Weights of a small GPT-style language model, trained from scratch on English Wikipedia.
Size: 16 layers, vocabulary 25628.
Architecture: untied embeddings, attention and MLP in parallel.
Training: a variant of SOAP for these matrices, 4715 steps.
Each number is 128 + 32 x the weight over its row's rms, rounded and kept within 0 to 255. Layers, rows and columns count from 0. Numbers have three digits each. The size before them is the row's rms in percent of the matrix's.

# up: layer 10 MLP up, 256x64, rms 0.101, rows 111-210, columns 0-63
# down: layer 10 MLP down (transposed), 256x64, rms 0.0998, rows 111-210, columns 0-63
up111 094:099195158167134117134138157154130143144123145099174099088094137112130119096095162105108108120181146071090185171053194036142094135118146163149136150162119126123191106108103115133123121160138132
down111 081:133090201096140079098153135123182081151165042183154155140179099143112138112184105135131139109072120070089142128123119152079108119088161104118110129173126074134127108091149138120147147154127169
up112 099:152086176207113218112134148122163107115184142196155092157114142063111135134100144110128126120129134167167114143142138126086138189160127104159132092146140130145172114132184140116175086167091138
down112 088:104147185103163115108156115158103168137158076102094108113178137163150127179144085133095148187147169114188122117116150181161127144085175170177186180106098122153132135103116104147177181149130136
up113 105:102053112085178129119069114086135110104111172122064178146139104135133120128109120182099146084050173088129162133115162180120101138154121123157097088125105103088128184160123180141101114113112104
down113 093:155112143122088081123172124168098100159092056068169118123084069126145099132124136118159167139162120145114065176113099155128108108131124113150141150096099126178157052083115100081110084103101093
up114 108:104142172115070139130099124093112064180156119107121128140080132120116166172111146108133087097115154132153164124092206148136152059116133167073173092148113104080114131148159161136146200097175123
down114 088:112102085169139087073170158113175136152138105131180146132175142171131166117136120122148097109151169233148153101106145170109130129156099134121139120105119171184124166175195085101121168121131166
up115 093:179160164200148159164117157141146141077101143076100100124156153108159105104090135095165115067164124126065109128158165151162138123175166118106104080110101121078168142135172136143199167128142119
down115 104:061096165056125101085126080138116123170089079148100190153111111157109111137149109153104140102113128129153106154096144151045113145064130108144155166178164101149071136161132146094166104118100133
up116 095:105167106152149075126118109134153135159101154191126139135132172170136094118158116138182152140155093153161062102166128146171114169181060139067152139093096108171171089062143148109162098134135113
down116 099:149135134104128137127099136069166066115080109121064156173149101147146164140169174056111109125137125078143133111142138107125083123065107125136149168151108099121086082147110061122128219116124121
up117 100:099084150127150125128151090128122110095138169128121099114145137107084169076153116043140171164126125134093096192155123113106124119179138131144127170133140093041162175154156176124081140059095138
down117 099:186185102134127158111151130092146153128099119157184127202095128105113102143115200105123174088098113086161102181122169160150116115140159130154097178106108141105102099071089118074127127132073092
up118 102:144154082078082110144089163082096106124125145128095122220147145122143107116113097207173154093134115114141182084107089153186101163121143177106146142116158120068129102177154143127140172120124113
down118 097:133113091049117171068113160158188111157142106109090118163121164097090092116139119064116150158115132064155136151069148091106114127160140116162156095179151124073122122129132124111161095152082074
up119 097:121127165114106099144084123139109139089067144106075172127141176105130121150149165071114101129159117149125176145124174194079079141158131075109128144078086133066143165151188113148160112089093097
down119 116:103166115167154145113159121138171093101072148117158160141058179131102087117108124120195178087181138170119139120131157123084124173121152205152131117143147161189154148080146145098148174135147149
up120 106:107202150103140178147137099155132200131172103120103164117157114089132144120133140140131166164129100100187155175130179147093111162132125228121177095182129158108157124140179171137124125103119117
down120 111:099132113132136196112126149098130145116163113170104156146130121087105148155116213148134085153105124079144135124092166108173131128136141139115132173024143070141119182171141110186109088083117108
up121 101:081069100093068080149131095103158066137191108130118090101147102105052158089144114150149107130131074123126112133126137094147149124137149095157180135124126084129082055119081138125102089084118112
down121 117:129181143149172164123165184175144189106112139138192168151142129156178148155190134094119186170127151133133151170123130134170128158137145183178152094126123149156167187160154165125135149134181138
up122 103:124188084116130109175108114073100121070117123129159124100117160095133126158244139158106096107135106150177082116129170108139112145131124154108132207166152126141160132114154172117101072136098097
down122 104:170130024154126136120141110091118152108129153118173114093104117123109128137126093046161155188151138212164090124118125124075139186105136107135142168133120146130179172126151106101149153142150078
up123 102:164171148178128165124140162084113144111112167138045148181164126098104093196149157160118160140099153123106055115117137110122130157164118111146067153179147098150149168124136169158192116115163137
down123 088:137110128137145111152140172162174089117087191130172106085104136130122104143139173147179131155197059155180185123138136165122123105124148153139104055097072111122074134166120089132170163132143101
up124 118:114159081073159107157108108087095114134125102154109078140138151126146069075147073137063152163193124145062143139149073120123141112172089127121131101155081122139146129137130136104066081068124104
down124 111:052115158130136096114180136190140136182152098109165135111113117095164111169118163176164163094141105105162127117107163179132129132103164046083103156092159146114122189107098094152169102098138118
up125 111:105191100071120149171119159091081155148123185106122161136115121166107077101137118142099225138159139174170102161181154127170092149182100133137152132104125107094112106140135138159142085077132158
down125 115:134099092119147149150133109084147019123136116155112107112159112093168123088133084095125108102178084112105101087085099145134118122064088089113108116109126093180138199104081120161090166108114125
up126 091:118138204130109144117101151096175180118139188089111148147174154105157152154099161081088134128129093155186127089148140163127137162164089135054154106137159133160087127139176124110128129210163114
down126 084:128140201093138148151138089129080205112125094110151158147146068131073152160182149144102116105089098122157134135180135114126166216104139094144121139156189112126136145136099147187156154161151137
up127 104:140121106118129127127145151092108140073104139154096125110107104062066139153173116118083131187128238147149170184124158119078138157135122098117100098093101092122119168102157170125123079114076122
down127 106:106130106063134093178115134130136128151145083114118047150113094083041158169122125119127173087139090163130153058086092087134121087151111134170190106106118103156143137158147147101117087115121141
up128 087:122159157090165170127126145141134170101182144136155114127168133096122127121110119092139118142164090219131186137148197111080131192138089094135174135173132094115152068101164157112088122125115186
down128 088:126064080146097135065140107127089123142083117111169122130138116094122136144097124109105098107101075109199135129097114124159088083084126163059134144098111088092090150095085094139156127108166047
up129 089:124084114118149104121147117072104152139097104183130098159133114138112100127074094092150125182184149110155155143140149089181094054140092099140158067130135144062085175125114116152079147165164086
down129 083:089131115127117131103179127191146109092135119113160124142134104133165128083164095166158127139116061093085141159163114113107095179106083188126197080061138108189177101145167123123141150092154129
up130 104:050117120120100133178064131097077104146135138099109173191156098081118089126105084138090077123109155133121170135087143096095137135181144127071118114175100136153087147108100164081117115097086152
down130 118:134145154139066104132081144189118076159150148122188100169116182107079134103125178158138136175135106198133122153124137105086155096141089108158071088131134159131075131172101078127162102110102104
up131 089:196097121103114120144145159070067133097103142100126154120143159094130150099173081113138177082147146141170063155166163158200093156114087113151089163110116127092123098140193132179124130126143159
down131 102:150138181158176148156122151131165137130155163212098113117106142102104159142114186125127111118157078097134132127117133158044119139173096140103151112080161137094172150178096144109126163076077069
up132 093:107144113136127114195093119152102204093113143166164103167171070097170155110147163159089131098215116154175116141126160144126125195135118102145121176167119114154166148154146106127137093144160081
down132 088:141100132126142128094128093143105082150134151190160083116148166151114138091125087091106144095076134161174088106080127144143175157188150125071197127138137090112098153068106073071127144086144114
up133 105:080166158150090110055082173121036122153115154109114127121114081130141096149084096120148153167160141174082151131088157091091135117167118115057170103142137127142166152116111190119119106119143106
down133 115:102151167115120125123169107130105133105164160101189118174135103095156133136120020132086122141154178120128113115105113104128202114058102146155190121096138074076095159145147157123154091137119107
up134 093:085154170142175163075117124154095142105114128180126181091168207170087077140132096105066185154135179125114171172117110107170115153169139139118115097162124135132152090154125157169140125139100096
down134 091:140155144111148177171112112116128074183150151114229128097168128080090148096105147077152124086118167182142161105096180090106141156115137140123191111140114125113112129122096103213136143123132117
up135 078:234188080145159107168151122137148182119136098163130095181080090094143149125102121143126151128099161129154139168145196103139106163133139186167107170137138140093152132155162168134128092173131130
down135 089:120111128117128169058113157158158159129153121165171104091157117117103126144139103121129123075178152102130172087163122107138193143125042136115138146144134124142084115057074125064104186143127181
up136 087:150142155107181143177106086139186127139129095109175142071137113150134118177118156109135143147118159115103156060141123088156125130147173161166101104153155184085109068143118095136157104185190185
down136 078:153122065179101086066159163179118125151179146115123158201118142118089116152090119136116108094142097192141112154088098125124157091102102151169185135095126095177131195152144156108132131123151089
up137 112:132136095166112135148101155126181143091091116073122088200165179076205149146178116124143165088116142129081146138132054178136164134165098109136090128166094110184127111131141099131124134088120120
down137 090:178088195114127114124151115077117137090180060132211140126117142110155120116091103123102102182112128093083167093164130154126113111122143163107073195112157103110147145143116141073123093177125163
up138 097:110133075147117153212105127107127126185072116176182138133171136107102155140121130122102171124157189132213119152118076146095126136136159104148173154066127154141169132120122115153057110118103139
down138 102:127129118119119172082108203097171092140091109137148129117057120128187146074135167123162137136146124065123157105144165147211177105061104159114111148130117117088132095143153152151129107137180165
up139 081:155164153158145211133140135106097106116123145092078111207139086096119111101134141121091108108171101074070138114120155165122108176101181125096119063126126118105150122117093080161057157128148108
down139 095:144159120170122142115179161151116127141093104083133100082134093130175190132094084097120124123119165154148074164164146156193107149139140142180183127183151137051141118084120188148172134118127095
up140 121:126105208121140218161063159129116155108176106146092166135112117091121092190128140121092170127176162128153114175172167156144083130153110090100155096168107142147151103136173146129112158124160109
down140 150:152156145096163152146072083150134103120069116164112139156155100170106114128094150175083152155107124089112116144159146162139124064115112129151168111222123144166167081100136142104204111091092145
up141 098:131129072142141164097116121032125087118126127128110159090116164095111068164163139196130158110120154141136078150120111107154158116149139168093106120155152127088144084183140179132196066127120159
down141 109:149155151144152067139128122133135087115127112105087112114147084116114128141090116039164124115143061163165116122142153161094118148038145098098143113154141179162115178103104145122152208102107084
up142 090:159092153111135148139115146116116164093090166101146158160181130129111129173138107109165173153093143177217128149128131184106110110180147089123213192142093170123146112185106149130107135096156128
down142 103:118129126159127091146135148180098105046123094141071100047097100106099110086093161133114099097142086171089126119107135099127139157094092159137154088126128078113123122097099081099155141062070111
up143 096:105114097076160128127085104129127158182072116133180142150121123117124084131062160120125136105110142162106120092074129143080206161136163161140119180200149162123132104092143130114116103098207111
down143 090:150142136103138141149036128110188075084073132138126091109170144067124137140124128111096102153105178095156095178127150105102088084157094112136086111104087147132152091105098104165125100117107202
up144 091:134123114122081131116137106153165074106103148122085167163116191107139152161100131146116170122094124164130168165131195086154097162141108177138091136137180119117163079080099179175114086111052114
down144 086:204120083120144104105154048100099140163104157133135101145092137100060122116104086108134112180110135098146080113134117121098171119155148103107104169146100107159097078190095081099165118169160165
up145 104:066146155123080076137140107110106111187189136141086135147120121106158099125127088114051087151096109156143157123136110209132083100193108155103121158141157146112181131159129133126130096156094066
down145 109:151116080139156093136160144125141158154072101085049098110071145106166062120172149171165084122107148112135097158138092142140089096162120076098063083146143169150140124126113101116111141076153155
up146 099:134184110133122089180130145129056166151054141124112142140132106088150139170110189155102163103088106139111155138219106138165158121153105094152135113171125137111128174089160100153085111132194122
down146 113:068121147147082127113140092163166069188116102092114102092057149074131060163120103110122145087154133097118081130071121106131102128125190143093092129076163123139108088137103127119158126184136131
up147 091:084100143212177135119114178103182131097078113131111065140084118137144099157151177139108167173122165132134157143111135131119168138133143112121121164112110154095140197159154147138124219082160148
down147 085:139144054143054088142133109148100176118182150073102143137092173129140145095124120139128125116150119163087121111151108103046066112144092106136081147103185099117173090109134166117069123132118098
up148 101:135084162106127118160059118160119121146112154106115119157143205150165106144117231154175194143080134168159176115162116142167112166110124117197127119120149128172139132084110107144113132105163121
down148 076:150122053169070109073165127150132136125129135080126134113088115129122145108106108149213129138164112111129180160138163145082133105166141130145193108130095188116144116161169195061161122112141128
up149 090:129183067092144130093159158091087170120102125149123100123076152075161174086092134075125117149175088110078111104161125153132155130114113146167107119134175082202144133086135117152136115057145103
down149 082:120057115134180126147120121126110122076131125124059110128138094110158080149196094156125135118129103032137133154133112189153115131112129079081118091112095119121085062104136078092086153110128151
up150 102:089126165130117171070110141099134103131107109101092140092136153180149170130078158131144133154125129179101128134119073131103082167123125119087145137189067204146124143130183139173105078111080069
down150 089:093207111162205140194152153131176096140118095122102119112110126100123048144137076112140135111106135123116161115139122108185136097112151144162135107146079135125139079153106170215151148121169138
up151 085:094103158082094127116151099101150175085145176116176098137117103084093102167111133125070111142178057118093081105147172183089122109120171132134101128121103131107188168122129107137171123166127061
down151 094:187135109137170109187101159122155098141147078177114165077143073171199151117144094127158166148112144122088194128151146105153108116158077128135112069133144136163118100140136207130125146088151141
up152 097:125136108110104131157148118180128116125077075124107061136152179107106056074133113163151156149156127100186154099089148099162133129122121110104130153165102214149196134126115151081137124080082126
down152 107:130141163145141086155145128062093110102149158193162183125064086139124151147151147173149069124092084141107160126184085081082106128111118154125123187128090140118130161096086117157146074153124100
up153 114:061111116105147130184112142132111143063057119154158148150138185151147073140165152093108177160166145158151134136183125194091167176112103124079127130188122095164123137113158126119078117117139123
down153 102:173096149125149086116112131137092051083076135120108121165142119104110178135069120100169148142116104143148119079148116152086110059111062174093144142166128084075107123171154150115156154149156177
up154 109:143151126125093144092090136114121118131137104156131079208125162089125094180096125084050134118094167130067126116156188117113048147099104138080107167123147112132129131114150139160177139073089100
down154 121:057117151138114121101181087097078113124128091120151057137130166149058146145104136075135105105109118138142137097066151137122181163098133156197152202122115135129179132162142168111149119158120160
up155 110:114132157123107166102187126189106146117097163115062173133170130129162112087125163115134133140135164203144116136140151108058082163144118151091131134124146175129127170208121144175142115127123051
down155 121:186110111152131142126044144113101111084119141131140187125108154100137072141170114073113076148181127084119132195109177111173109126116143166116068146113177104110103162123191161146127145097117139
up156 107:124121127173110148110050187116088124130156107157098141136116199086091082190145143091065127158125111112115124113120181100122100069131188132131173116162122126075127101134189153157136119087114133
down156 095:139147112155168124120108107160149115168121141120142115126169122131165204130109089103149104115122185122185043125094173088164114095177090157182116088100132085121089166144173087130133081086104144
up157 093:060139081145154165094167095129160161150110134165119123129193081136121137098099132119127142121141097106129152166135072115137102065113071138135096180180127144080148163155156104134079100153176198
down157 082:179174107094121120115174101127131113172082137122117119138097140149135114088150078101127122155180047167130127084117094150131171125117112099193149113168152142167101087147153152104142221126186108
up158 110:119085117157114093169185151143165114147035105091148159111086117135097174128134139152126105144125097092117122100135103086092189134151161180171163126117174155177084064111089108130148099109153158
down158 091:113123089117148119088094084116122104047175096150139055104141131154110141109099149095153105131083138160125100139119149069134060135191126100124094108100095054142128148156095095086074129106100115
up159 104:118205083111131146145168092138151130140080099202169151119098059105127119124128103118081139107121125134198111119101127153143132108152109144196124126137142134095116115075095137049133104108181184
down159 082:183103100084110136073137132086126119097192197085195078123172151160138113151163149121120099149106123096118136161192122082189134129173129124164111122124111135114070144128097162153091162159109109
up160 117:094139129118116151113056108148132143135166223108074106165103159129131141126138130132130191076128126172081191143178120175167113123179155163096098117160121110105097055114139111104122148116126096
down160 119:151122095127121154182113143178110087099093162133106146107103112117105125122089063135116132115158089155157190109087098185154131108173143128066140127088148106159138109040115072096164154087174122
up161 111:138108098068133128154166155079135105121127149113055162154110181072132086128134146093104172126107158115109124125202101155117086148145093090125108066106142142130125120161215142148145100098169176
down161 099:138125196214122132097140133162122209078125169143145154142145089161106113162159122159082112128120142138099093148158131185163150139091133085181154092130140140106187123102106140106111130109051110
up162 088:096179121104132145113203115100151111111114070137125135091114162100117138107109119098098151093125104086122122200133114093116130144183141154141130133097102082097069088115111095145091185214069106
down162 094:159097116143155124098118154133132117075149108140239133070117130150125115122077101173094115093150165144148130193110145149078174139126060164131144104103124107107174145144129098066131145068131139
up163 097:138126144133138120143162168125115125127181175117094141124125089145203095031155111185160184155124143145154142144141141129146091130154167165109153109143165141228157129178136150137086117099163125
down163 091:043160084152117133102161099136093121046124099152136085114116087141086123109114073126165102134131178149105126171110151165078180128114130089113110108072091154181118162135126090121166074121132147
up164 101:117125126106127078196108067118109181122046078100138111157160101074153150121162113149091111087178126146102173111137172096140143154130125129098142201134125135165119096098170185103103093111108130
down164 125:131073137162074148136113092187085157173127136102133094123129109123158188098100047095159120162171136090162118109143168137171116108139166078128122167108141132125115061058156115092161096129125104
up165 084:132111132141152119101127132153071105111036088124111105114108065105051150233117125159160098103122111109134113125147104132170135160205114135155116127135112147087198152128148136155101145124124143
down165 086:126178113160106145139109103152185128107118148206081125179100168123082151137150124154148150139174146117176099120096158096135116174116133105135089118145137191140169118240141126156088089116103128
up166 097:115114138158108119153132168058117112167062165128122106127193106151063124167115142103160119128103123171149140195094108065158146163104132158080112175131170146124113113121164141086163174127130194
down166 090:138127063104180084150138109133161140138147101120089112085068118132122083078111074111105110121134095158097086112133171081080140075079080110147138114172068154137157125142107137156169178133141075
up167 102:156145111064101111157135118065075185131058065122102136097159171117159140116168072209090109104145136137101153121141143123147116115140126159144127137128120163158127188143160145118151048143115151
down167 095:078133153092153101146189154133111089169122137127148124148127088117157176092132130191139140097160057117154113150203102151097151132146160138170137080182193174114093135116102165175108145091105139
up168 080:097119101188191127131165178128151211103125118074109145126112096178128103138097158082099115146145130172155095127127126059094152125162126166169139082131125170083079099179101132108143163146098144
down168 084:136154163149097147137113088128132080131154127154198176201101150130126121163178126188167178149089144112112151188137193154145169132144175108134143131171139113166156126139145145118187103141193143
up169 090:089102189185094104163198156092094145169113116067121146154155146145104189086129113066132111128049079149097135139100162123101145140197109156118101151131158170118120131143119140154095131107143136
down169 087:049095186119104149137123143136138078125136145149097058106125132116115131087113090097101077134108108152159148088152131149171126125135144115166170145120121104115134101116140057171174077056052126
up170 108:154146080121158116093050167093150127131062178120135066116113124112088117108136108117140177144148128124131139140087127102117075118095179133127116146109192105149165124067090064080137069109142158
down170 089:161102169155125153198131103130161130154091076128181085104148079143187099091107172192181146136124097109113138154145152160121165123141117128134163132178065126111148059129154196101131135150139133
up171 118:100140093111041173148113171213118192091122151149108120206148113125182139111108140122134160168102149145138172113124182175116099109107129159162189128132159139154141141155112111179111146120118109
down171 102:166155092080155122101098102101092094123140128136120156150115122127093087186098226135206136150113118101097183148129108085074137144082089112093081145112103087106145178134096122167137148104106121
up172 103:116188168124156118116136147167107127097098153151145132174124125152158158164121148055151130126122115153135120103108202051137140145095166176092156098143032166152154107114089149121161094111081125
down172 074:130087091158080154125124122038184098116143133141091096053133123128117131113090105127141134145124147128134159110162179150160129109156173132209124137112117118092156124142143113122156116190211185
up173 115:117151110077124147135104084121152123110149142140109116135132114085055165114117083150087176147088094174139167180175131132175128102183145078108188118148190131102161096139163154200164101129129137
down173 114:191122141153107130157080096114116141159079191155106130129112181113102087113175168097135095121086100168118097179161129174114142076160155095173141091193100140170172128145112148084128144081114119
up174 095:086134101140147153169192114113114110115145106144090166188171121107124091126073140114165122082138132142133169170123119123096080164171116073067133166157102088138144126151140169090047168109117080
down174 131:111133155160136073181159082135109148106108112105037124184162115151173069169156138140135144136147097173155111166138090148104072139134125075074137134142102109152094170116138122105104170151066149
up175 103:154154157108154212149180117165098081182127145107145113152147215113131111154093107133077090129159147124130183146142082148169110136069107137100115137112130166110153162078183144103085097129133116
down175 108:146092123113129127152153159220108146157161166146139126120122160154145134181174120149167089127074129133128099183124151103094112155092137127090078151145157079083122125167134113220164141134063121
up176 095:138137182198139095132154145200142184104110111113160148150123081124155108145131165098104167106133106099143160153125168063114050138129131120111176137144097075113137151079147146151067140121190149
down176 110:106160132151154151207149112136157097163138120105162108117143173125119161109141073082090136171128139062173091134111147162110171124162115166098078157100104075173104100073117144133057169110106138
up177 102:109130085127072128116159152107130088154115121142120156112103182147119135159116074135156131125078107122138147100139119149132066186074079080060053116093111141095106134141145176103134080196091142
down177 087:130101122103132151127125115103177133124094142066170125125125091133091142119133118121145111164144207104158109077164162111147134106149209206145221136159170112083120083117134082109142133090147128
up178 088:176131118157087171116165126178108188171082192145107138113088052136152135099153167159178127094101099128107173092114161115121114129152135188130169103181152172134159181173123120127120124142148107
down178 096:113174144167099134103085130100121133091113117127148110171108172165104152173104123148065125136204160084175122150193156136185106075179136107147103160089147116151086198109128156121121142172130127
up179 133:123128138111112115128102137119165136135074175161156178124181151112161101202156148146097192156156130217137145153163178176134162186174142089123161156172138158136092135116153128117146148134170100
down179 157:153124131113105104139081160150167092093104115122075177141107142193114076178203149095125100143149176133106135172125117120113131167125069128149135152118113135130155208078118074115164093111130187
up180 104:140086117146129131099123091111095118129102126101127085136130080148101139091112105090145086142142153137107126220131186091098109127163133135161136155212164172086151109098103153132110169106144029
down180 101:161146137093083124139203140197101087125116122186161166145087144121116083099145108152086139168116140165079132151087124097147123073083172092076105111087098088134178137134167127137098122131149176
up181 102:100095179097184144129172155103181085104103104128104177083185163145174168127144098102101129117155129152116081215136157165103133120126095102111142126181104170124145125141166141125123098076125185
down181 115:177123111173080165086137095114112177155182162095122144176093090142129128124088116141197145121138138169150156087104113124119160111141143130150161173111118113117126146129133154137121087205166024
up182 106:162187147092118129148145112154133190142126067117133103110105121043144135157116142133162146075109126105127194145110163180190143063135112105124119115145204115132164169117130126117181078106107128
down182 102:140118077167153129095127141140107075098125145112160154089184185152142124127125176129127138096098116160167198143125139128083127158154068125155148122126097156129041191103102169180117178143161108
up183 110:151097155145111173097118131166161167150106154163097163100161133109097157135164168102097113116122113117105155199210068151155101175167124100080109142142132096074182200108127145141126151109154107
down183 115:071116131098062133065188095132128122153154099113127138123091116095129163109056125140123216127140168127122044137057140167116108126142153141126150152105159142149100096096139100080136149159144111
up184 112:159165128120131108122119099086149130169106148216136095122109145163129131151113143147102113149145124147156135144131116157088164143188158184118218066142198123158131149078160139107141150187099077
down184 093:050137083113105097141134186133148157124181175135139143091069124159095119085111125147054125064110139184150109109157141089103115122184149120118085058077131082115107114118139111129129107139143156
up185 098:122115156145138137088115114166135143174075126130146119093136164091127150110126105150120168088173184150107191145136137089147093140117120159182130132181186101138110152071147143178077143127085032
down185 118:091117063190082151126149126135112123154122176084134170177087156068104108125169170104177132181115071097115145134143164066136109162104179073097115121107139128131123162125125132157072170122128145
up186 100:054164087154125160066136121114137148137111086195142101142168100126123110162150087176146167130098176182100142081126148090146169126151131121097124096158127134199167137077122163169113120078098115
down186 104:064189135134090118077120148100083130160128136117158148183123135090113078173160147094137167189154105137187133140118098178131098138154179110084094128131094189148124158147141136121086076175108150
up187 107:069144166189122138162125149106124130142118158155084167185074145089139074135158125131151067108145167142167149144125189177186103163155075086094172125168109150127114110077118153142158129108139150
down187 106:180088159103179121117148105169113082146044086183132102107127085114173160133118089099139154115055108094088168160098092134122112142128129095138150107169083122117154127103089081128127159187112110
up188 130:094055118137108150138080090141152116126139115154155141170112064125095096147157149093069124138107153144217190204135092148139169161117106132085157103168119131106134103162144149105098128082155107
down188 128:129129142157135139147164131146137108125103186122119056095099166102174175076126071175151141100125095110088062145144110164129176149142134129131197140075141175117159178177176142161176136120122132
up189 092:163138084110143167150120085130144129187127124117169134142092114085117160127131080092118115084128118149172177105091170131169116068132163107151171083102106045183092171093151132127134066132119169
down189 093:099153127163142137152051097146139117110147108120069147101050162176121166113087130086135155167134152096079104121108081133106150144149103190097091146129128090083173150123088143173086172096098110
up190 104:126131122108105186149118113147113177091105167133132136128199090117172142168147164136141116147119097118160100121147172110065165119123140148084147161166190119135119123115178106079116156050094044
down190 102:154127124131135128122170106159136235161120148102109125120152146130184123132135055163096096147074180133131081160127112112067139177085154143082130142127111139161131083129204077160128127127152119
up191 113:120119149119088102120143090133143024114091094153072162117105178084155040141140144124087195145144156134129141139094146155158135117115138209121150121121118127145134129171138140134164170084171118
down191 095:140137164139127146138125114182076198171154132149095158134145135165155122151126120175149075176115094118139111089121163125139092144126171066163134206203127126117154107123116164079135160167085079
up192 091:128041105133035147159156176136100190121114173104102125131175100092145156079159044123136123115169098130107163158118121142099101145140106125096122163148140122129131082120149093117116144098097073
down192 097:141155105169129131154119123131120129059211126088131162126122130165170102143088146138114167205163141122114146157139148138159100147133193118162075124073177084129092090080177155097090107129100145
up193 091:084093163176178152112131175104103141138189137119083070151117147116150133100084081127142203175158121092116087118152136130095122140085094126128171091131155082124110068114160105153085156174167116
down193 087:198154114145131139111156160160141122134125179159170148162101091120136146098147092151195152175168151149156178149120120184114166161148150213132124095142136176154099090178108171079143162122148144
up194 094:134116118160145194173080111087111138148118101167134145160161070176099137085105061121156091150142113126127192156138149139092147153142180132104153167189181116102118121125172188108100121071137137
down194 096:215152103149154177137143108094092198115120103130110132087156122157141158090176080139094085173114122175097138151153170135137116125148095109134190100146123141125149075177162165082091141129080108
up195 094:117067118127113094092102155089047124148073107121103130108114073105116117131124155205116152126171107132119134164106146090144153161143094111130096152159177172075117165182070177157121148157160151
down195 083:173089112079145100117130126159091144138082150136114136116119089133118109165120119098133101154108095051111101140117110092169112116098122104054122101082044094138167040122110096129151152074103155
up196 081:169185069137084102137118165109157135103135052144128175150129126174108081128091082114134085166192126130102118122076142141150131143135106095118153076104145117114107102088114085070112151082160186
down196 085:087078126059148145127104098089124159183119123110098080107164104073126112119144086084121106090057060111149139089153106141133115139098120112137097113141069104083043152107107092147139120132120099
up197 105:112125172103153174105145121155113103109162137122092165167118107053106183096146107149063153158116146156122159172147153094178043150133158125095152144186072110091090168143113140131124107080129120
down197 124:105099105122140162143172135143153150110104105167145134152147125061148171116103079146090122160101185130141095160155147122135105159060152100153171195207121091140095187125115128183099092102134091
up198 096:130145180125152149128146144144158151124149145081130182098101144146140155079122130110208147106138148070111122130085142130077033137116088097059133115140121142115161169133198104122077093096136100
down198 105:187119125077145134084137085065149096139138139118130107145092134105159206121121096110112070152149135206156133104103068090097128107152173123158183156165147179187114121089122131149146115153150122
up199 098:096137183113119138146065141120128143170129073097118156150105174176157081110066110103092114095135103130105158150074133094061073098140135175139117112121100113151173129083195114091151155094103103
down199 115:076164119138171130136087161072138126115098083160169159188114149105095100135103223131093124090171121176111108137131150086128140157143114090037091112111079116121133099139123125098121158163130157
up200 100:154178166131127142118123145133127141100118104122079122141185193083162085108086108161105098069163118126117137052134132176126082160184108150085108160090104180083131106128069114147120147165154091
down200 094:140103106102111141123107129168082114120122138114089084096107178116117137101058079152146165137151155092152120185162110113102155074114094144095122080093084186098158101197084134169104154187150133
up201 116:130094137138142135083154157073134190141143131113129097148145121106135160137092140121134126124140078141175209168137139163126139127106153061127112137151184126142176097123167120118065220053132106
down201 105:139155109183124060120141120163128132155145133136096124129147131068188161114105151160098169122144075192139080099093127133111124130066121052067137127137082098165089110157136092082079114103137128
up202 091:134140200079106156091124101103146145140130092145080130117133104148158053165126117079082071080134148146176139144176133170104103200151119090120178136093142151078112139137159150143093118142100175
down202 089:103189160113146125082089128119078113152123081150131091045147095134192098133186099133117130142164110126142093086188129146129096097108164143120130085089172132116122154137079098122087161167070158
up203 086:087134106168169098165136157133175152088083132137205094096136148092122131086107159158165091160141105132096093123137161138123116100130124066111101142128148151089201104185069118174096123121177167
down203 094:159099106130059135091133105152061098088110117122075109144112128173111123164130111107111127075096138135128145125098099115055159118086105122219169146106077147142136114084158136072145111169131078
up204 119:133152097142158172095088130097096104160129161164098085161086114082088111147125119173119188140130158151148108172116154157188144123197142124116099129127162118186082137043184106141144138104154096
down204 149:121136099120119132120101081181109162086103160113121141072095113135083143111058097206115102113149122173128198121105115143119091105080146098089136157160075094093173149094132093194110126099120143
up205 096:099081091109061159145142151094167137135109141137081118151111151180167113089117129108099179067102133127177127126161165040135108118153165133175126136141103106169068076103083140125125096149164152
down205 079:130158104100098093083120092145131173121110043109141073131141088068082097055104147141157142097155085145149177086064078124138143104116119161186128124115150111105130156119082124135130101147136079
up206 084:167132120118114165106124146188177115124065105115162100126172083198156141099165112121132150068140138119152139108123153116184141085065135104150140143131128163037132088112187109106107132117146180
down206 083:129144125100131111135122150094111079157165172170133111061035141068081142143135106073138165122122099122078136146139106138074129138148119174109070069121159154127130154135065127065128108140153115
up207 098:143113152144117133128118106090091130090080103147110153120144116076151134165165096115155102119141079069123048153082079107071146081127125090153136144069150106100192153197104155150088143138107153
down207 080:127127095137107169110098105182079098067113183168213111088100156144107051089093120122148155142157150140130146129164087131177170176127153139141180121124122160152156110108144098105160088095153125
up208 108:123163133133039156143112094120129140132161105163155164141099083074112074140143111129187147119104080173147159161108170145127102089207107138131127144161186160111111103148150156122128124045103112
down208 117:108146192129101123160113065103066133180155114140090142107090117113093111093179155116123130069141065148134146147181107122130164139075110124188090114102105183131163143100146084188118157143120157
up209 090:111122102155167170148123105190124059187085105104153110154125118132169086110150119154092124114141098108129133092153214083151151131151052136124135120119135139199134091102074169115104162126128085
down209 093:117122151127103090090161141160106181098129104114107179209117094048135132119146095149176131115151154199135125161146134151107121112049158129155161164144139103060124126163189106107133107145156125
up210 097:211138140147121113134087114099099124133096128106082146176147139107120139185105055071182116127121166146069147085135120128165121156105141181105100146150143114145141174172134150153085096073179092
down210 099:138111128160174128105153089165091111107129057196158188149146109105141129123127150090115139125073175129099124160099106100165126182083081156112184125153135101076132151147056095155153082140149139